From a checkpoint of a small transformer trained on Wikipedia.
Architecture: LayerNorm before each block, rotary positions, no biases in attention or MLP, tied embeddings, attention and MLP in parallel.
Training: a variant of Adam for these matrices, 560M tokens.
Each number is 128 + 24 x the weight over its row's rms, rounded and kept within 0 to 255. Layers, rows and columns count from 0. The size above them is the row's rms in percent of the matrix's.

# layer 5 MLP down (transposed), 1600x320, rms 0.0946, rows 50-74, columns 64-127
size [114  86  94  87  97 121 115 110  86 104 102 107 100 100  99 117 107  94  89 123  97 110  82  91  94]
[[ 88 135 146 131  84 139 111 118 160 139 149 137 151 107 122 136  99 136 103 151  82 126 151 118  75 127 137 119 132 108 137 120 153 169 108 142 119 110 146 103 147 166 149 150 170 125  96 169 124 106 118 165 118 112 186  92 143  85 170 143 156 139 142 181]
 [147  78 126 129 164 134 108 193 125 118 119  75 124 143 155  80 114 110 113 143 166  80 145 146 145 156 122 103 176 135 135 109 125 123 109 117 151 147 121  79 150 108 135 177 106 153 128 150 125  96 117 123 121 159 104 133 169 148 130 133 138 123 112 101]
 [116  92 163 145 120 128  70 177 111 128 161 124 138 148 169 135  68 114 136 150 120 128 153 142 150  90 111 141 154 106 114 160 154 141 130 133 108 137 150 121 149 166 140 146 120 137 122 115 127 104 132  90 145 126 136 119 125 134 112 119 169 135  90 139]
 [123 155 146 154 164 138 118 106 123 116 122 149 137  77 152 151 116 121 134 126 132 151 130 108 141 110 154 170 150  86 152 106 161  92 101 119 123 164 143 142 131 138 123 157 151 133 152  90 104 122 108 199 107 128 150 120 134 137 143 141 115 132 124 117]
 [120 114 207 165 148 104 111 134 123 116 101 125  69 100 121 113  88 124 145 120 148 113 118 104 148 124 152 129 160 113 146 117 137 125 109 177  98 179 116 130 119 144 126 131  92 128 100  75 148 137 159 139 179 112 151 133 153 159 126 172 172  88  90 116]
 [123 124 103 125 139 145 109 175 163 114 136 114 141 124 144 125  93 104 143  96 100 108 137 131 123 172 131 154 114 127 187 128 147 123 118 133 128  94 118 129 122 116 138 127 132 122 164 162  86 140 115 119  94 147 101 131 100 150  95 137 143 128 131 128]
 [186 147 128 171 130 173  87 187 116 111  99 181 123 124 112 120 134 151 162 163 133 113 127 122 134 170 134 145 133  84 104 110 116 141  87 155 147 128 113 159 100 119 119 119 183 151 177 117 122 121 124 108 107  73 121 148 129 102 130 146 116 118 109 166]
 [128 122 146 132 109 138  87 161 118 137 115  93 110 126 115 154 104 134 132 110 114 127 135 124 112  96 105 146 129 140 147 101 142 130 115 112 131 125 137 142 120 133 113 127 138 124 143 176 138  68 151 114 137 113 146 125 105 124  66 118 119 117 146 109]
 [144 137 112 126 132 141 154 131 148 116 157 113 115 155 126 155 164 145 140 137 138  98 105 177 117 151 141 143 164 148 149 112 139 128 137 122 135 147 126 144 121 104  87  48 126 121  98 191 108 133 138 114 152 152 123 190 148 161  92 116 111 136 134 105]
 [153 108 107 111 149 122  88 104 137 127 105 135 109 103 125 173 118 141 132 120 110 120  96 108 102 107  83 139 114 168 157 143  58 165 106 117 130 169 133 132  97 135 107 132 132  70  94 112 111 181 145 122 123 128  79 137 147 144 126 102  52  94 122 130]
 [114 113 122 148 119 119 122 100 185 110 155  98 136 130 156 146 105 131 162 118 116 109 112 120 144 126 107 127 113  99  91 162 120 179 110 193 112 133 103 160 184 171 140 146 118  94 133 120 140 122 111 122 168  92 137 186 131 154  93 172 126 143 185 114]
 [104 152 117 137 138 125 144 113 100 146 174 121 137 103 103 142  74 148 116 121 108 131  92 116  95 123 139 152 101 123 112 168 106 137 129 127 133 133 127  99 138 140 107 104 100 116 128 136 143 123  94 143 118 121 138 127 102 129 121 182 119 128 120 102]
 [102 128 147 111 159 132  97 110 129 130 145 146 165 127 172 133 110  87 110 141 113 147 150 165 180  88 110 101 132  94 105 139 153  78 177 123  97 108 163  89 151 142 139 109 109 133 129 122 123 140 190 193 112 141 117 119 157 106 150 102 142 156 112 122]
 [131 133 128 156  82 129 113 107 139 163 124 116 123 126 107 148 172 143 125  80 100 139 120 119 182 103 134 128 129 137 123  93 121 107 144 105 153 116 112  74 133  54 147 179 146 103 106 158 131 114 160 117 124 105 153 118 135 103 143 101 120 161 146 100]
 [132 120 125 113 121 126 142 102  89 124 135 103 144 128 115 137 105 113 149 125 133 129 132 149 148 131 142 149 148 141 134 144 183 135 137 124 102 193 144 130 123 124 151 109  82  82 148 150 139 124 136  97 111 155 145 115 103 115 137 107 147 143 147 154]
 [105 138 137  80  95 157 146 145 109 149 140 152 149 104 126 116 116 100 130 122 117 130 126 139 140 120  95 136 128 133 119 184  94 118 122 112 119 134  89 127 109 139 124 169 153 158 142 129  94 124 129 167 128  92 135 127 146 135 185 117 134  82 133 152]
 [131 118 142  93 166 131 144 167 167 112 121 142 121 145 100 119 100 120 139 142 112 125 131 109 188 132 116 149 166  89 161 143 146 164  76 130 120 170  87 172  91 123 136 109  96 117 138 150 114 144 135 152 155 103 102 176 146 142 137 126 142  88  93 139]
 [131 153 139 112 113 136 122 138 147 146 127 145 166 128 153  55 127 148 148 143 156 164 118 140  96 133 124  87 201 142 136 185 142 122 125 141 134 118  95 155 127  98 139 143 122 141 117 108 129 133 170 166 133 110 164 122 113 113 141 128 160 108  99 141]
 [151 112  96  93 147 124 134  84 128  84 158 149 129 146 185 104 188 133  81 139 160 103 142 104 165 118 135  98 153  60 148 133 130 133 125 136 160  80 160 123  91 142 120 104 119 141 171 121 153 124 138 132 137 149 121 134 117 154  88 119 131 130 129 104]
 [100 156 134 114 120 127 120 134 106 181 121  98 120  78 127 118 117 101 174 113 125 124 100 170 113 114 144 141  56 157 105 135 166 136 127 110 142 149 140 144 158 154 163 119 117  99 126  92 146 111 122 109 107 119 119 131 144 122 132 140 120 140 113 122]
 [116 139 101 156 105 161 139 138 121 108  85 131 128 126 193 116 137 134  94 162  93 142 105 160 128  77 123 140 122 161  78  86 185 125 149  91 126  95 126 151 143 133 164 121  88 133 202 155 105 147 161 158 134 129 115 127 155 102 107 111 145 130 127  96]
 [135 125 107  96 116 113 131 149 139 116 111 163 110 125 116 159  71 149 116 153 100 132 155 125 150 116  98 152 113 122 127 152 149  80 102 142 116 105 133 126 133 141 146 149 142 105 124  97 113 152 134 130 137 124 118 114 138 122 151 139 147 124 112 127]
 [115 117 145 105 120 110 123 119 184 108 116 147 175 144 130  88  78 131 128 140  97  85 113 147 147 125  68 166 159  92 108 151 124  69 152 143 145 101 119 100 122 102 105 156 134 132  88 124 112 157 145 129 111 138 152  83 138 113 149 135 112  89 161 148]
 [142 120 161 130  97  93 133 140 160 134 199  95 144 125 158 122 158 133 135 114 124 119  85  93 157 107 122 131 143 144 151 128 123 141 139 164 123  98 111  74 123 127 112 143 136 116  72 130  97 167 139 150  75 108 143 119 125 133 122 125 138 139 153 141]
 [124 149 130 126 134 103 125 127 131 126 107 102  93 122 125 143 103 143 126 143 128 132 150 155 149  80 138 115 169 151 123  89 129  82 130 150 107 124 139 145 123 135 124 149 147 152 171 158 166 142 170 122 159  79 137 128 118 134 123 196 134 115 139 169]]
# layer 5 MLP up, 1600x320, rms 0.104, rows 51-74, columns 64-127
size [ 95  89  96 100 106 111 109 100 104 107  87 101 106 101 105 107  99  93 105  96 102  95  88  96]
[[141  95 103 133 124 167 113 159 142  82 109  64 116 157 111 111  92 123 144 121 127 115 124 133 121 111 127 137 119 123  89 107 115 103 105 110 148 178  99  81 120 115 110 137 100 128 121 149 150 100 130  97 161  63 127 123 129 139 107 118 123 125 155 122]
 [130  91 143  87  96 149 153  89  95  99 119 125 116 135 144 156 116  80 107 157 142 100 105 127 110 165 128 137 106 199 105 162 106 157  74 155 121 147 107 124 100 184 106  56 122 106 145 146  96 135 115  91 182  80 133 130 150 193 119 159 102 143 119 137]
 [ 98  99 134  74 184 117 106 127 116 124 126 135  94 114 112 152 114 127 136  87 102 144 111 137 164 111 118 133 129 174  92 136 131 129 102 161 135 130 115 147 134 121 143 140 113 100 150 153 115 145 169 139 133 144 147 125 146 112 148 140 162 149 122 141]
 [127 110 161  99 109 120 109 132  91 140 185  98 121 120 128 107 129  82 106  84 111 108 157 108 167 114  95 121 159 105 201 119 137  72 139 114 167 121 111 138 127 104 161 111 142 127 121 173 120 115  96 162 122 128 141  98 133 127 112 169 151 143 147 151]
 [122 140 127 127 144 155 118 116 126 146 112 120 109 107 141 189 130 120 126 130 125 113 114  88 111 121 141 133 100  81 109 174 112 146 160 144 167 178 139 128 101 121 115 118  97 139 127 152 147 140 134  70 162 123 127 132  79 118 133  89 119 118 125 112]
 [129 110 118 116 144 140 143 173 114 157 116  96 104 149 113 111 107 117 120 120 112 122 143  82 166 104 152 119 139 141 134 117 133 135 142 128 160  96 113 149 148 133 111 134 149 147 106  99 106 141 141  91 117 102 149 177  92 124 145 143 128 123 162 146]
 [114 165 118 115 143 138 131 172 136 165 139 129 130  41 118 161 139 101 137 154 129  88 129 149 134 102  94 173 111 156 114 154 120  96 166 153 146 111 106 163 100 117 141 147 153 123 148 141 107  92 100 140 156 100 188 153 138 103 158 117 123 133 111 137]
 [135 121  89  98 175 122 119 128 154 113 142 101 183 116 117  92  86 141 101 140 114  95 141 105 155 132 109 135  74 126 160 160 112 159 119 113 129  98 128 132 113 143 151 127 121  99 155 124 123 131 133 113 139 129 145 174 141 125  93 177 136 119 133 106]
 [ 71 131 139 108 111 104 139 133 104 117 138 188 119 108  74  75 109 115  84 120 102 152 122  78 113  89 109 134 115 119 105 161 102 186 102 148 135 174 147 174 142 124 170 116  91 134 102 100 142 108 123 144 134 141 140 128  80 112  99 132 127 143 159 107]
 [101 171 165  69 119 107  71 127 111 131 126 137 133 124  73 114  95 159 144 153 101 123 145 126 114  89 136 138 115 150 142 130 107 123  97 136 136 129 128 160 107 148 162 143 104 148 147 109 157 149 146 121 170 132 160 150 184 126 132 129  83 156 161  95]
 [137 177 143 114 141 160  90 140 108 141 136 115 121 103 120 169 134  99  94 127 111 108 116 125 134 119 154 150 115 166 123 182 106 113 151  93 136 123 121 124 148 120 111 114 149  98 176 119 135 155  91 127 118 183 140 126 136 138 111 184  76 132 119  88]
 [171 122 125  80 118 141 107 109 146 145 107 114 148 115  93 111 109 141 150 126 149  84  75  64 122  83 175 159 132 112 138 105  51 147 144 108 141 105  97 148 136 153 141 132 158  78 105 124 108 122 144 104 128  68 139 168 102 100 106 136 120 129 121 125]
 [110 112 148 133 160 116 143 140 106 122 135 141 104  73  93  99 112 152  94 131 122 158 130 123 162 128 111 122 112 171 122 161 126 134 100 167 129 102 117 140 174 111 150  95 123 116  99 109  94 106 121 167 158  84 190 125 102 167 126 130 119 146 141 126]
 [133 144 157 143 103 134 156 158 147 122 189 141 124 125 125  94 135 123 154  92  91 109  91 121 123 167 154 135 105 109 139 144 143 143 144 117  81 110 135 110 156 111 139 104 142 144 103 155 155 112 122 125 105  48 144 103 134 107  93 138 149 133 166 170]
 [114 150 154 124 113 107 138 149 124 128 125 157  99 121  95 139 114 125 107 110  97 154 168 111  92 136 121 139 125 160 124 151 120 126 100 150 108  97 124 163 147 134 133 130 129 129 121 162 112 122 108 116 149  79 147 126 113 130 162 122 126 107 182 156]
 [116 135 128 119 121 119 137 115 110 184 135 118 114 123 132 163 154 108 182 135 129 113 135  90 113 121 123 155 142 133 116 110 103 123 116 115  89 127  95 138 103  67  95 110 173 118 163 109 109 111 114 147 138 122 150 200 152 137 109 133 107 133 127 149]
 [124 135 140 101 144 110 157 104 132 146 141 115 130 109 168 110  76 121 122 107 127 143 101  72 159 130 148 147  72 161 120 145 141 134 127  89 119 106 124  79 172 126  86 169 135 122 154 168 124 120 113 127 118 148 151 115 144 122 132 136 126 142 141  97]
 [116 125 171  92 144  92 134 112 153 139 112 108 147  99  86 124 167 119 131 138 119 125 101 115  94 150 140 124 148 140 103 134 131 160 130 155 129 123 102 128 114 120 139 117  99 108 105 150 118 129 107 140 164  74 130 129 135 114 144 129  96 162 127 156]
 [144 129 166 116  81 132 119 144 132 177  94 106  84 145 114 159  97 152 122 114 141 141  96 144 130 116 138 126 135 133 145 128 131 140 132 184 109 149  72  96 124 142 138 120 149  89 113 122 122 124 128  78 139 108 147 108 152 120  96 164  91 160 136  85]
 [133 124 127 123 127 127 149  81  55 169  88 112 142  81 121 141 137 104 143 156 119 137 153 131 117 151 132 153  94 122 123 204 109 120 143 115 117 151 148 120 148 112 140 137 148 115 138 144 136 127 109  99 138 167 136 134 107 103 139 128 121 179 164 134]
 [118 144 137 124  87 117 124 109 119 148 151 139 109 140 132 177 153 134 158 137  84  86 102 151 120 161 184 112 124 134 107 117 152 144 110 148 139 102 113 140 117 117 113 131 113  80 124 118 113 137 106  80 150 117 102 133 108  89 131 172 128 143 132 130]
 [151 163 159 113 119 122  95 140 111 180  98  77 131  92 119 118 141 126 152 110 102 116 146 129 139 120 147 169 111 101 121 147 138 137 119  58 145 161 133 126 135 148 130  97 127 136 124 186 134 130 139  85 137  80 159 140 138 129 126 184 144 154 156 130]
 [108 148 112 136 148 134 117 120  91 121 108 150 138 110  77 132  88 123 159 135 150 167 147 128 118 137 145 174  94  92  96 122 121 111  83 120 130 171 125 149 125 144 145 119 156 140 127 145 155  95 119 142 152 146 114 111 135 122 127 103 151 120 110 139]
 [104  87  99 152 137 133 119 105  96 131 123 156 185 121 161 117 116 118 148 141 149 123 124 127  96 139 148 156 113 113 134 147 125 110 138 141 126 130 106 125 147 117 114 131 166 111 144 142  99  91 100 104 111 159 148 164 104 125 148  71 137 126 158 116]]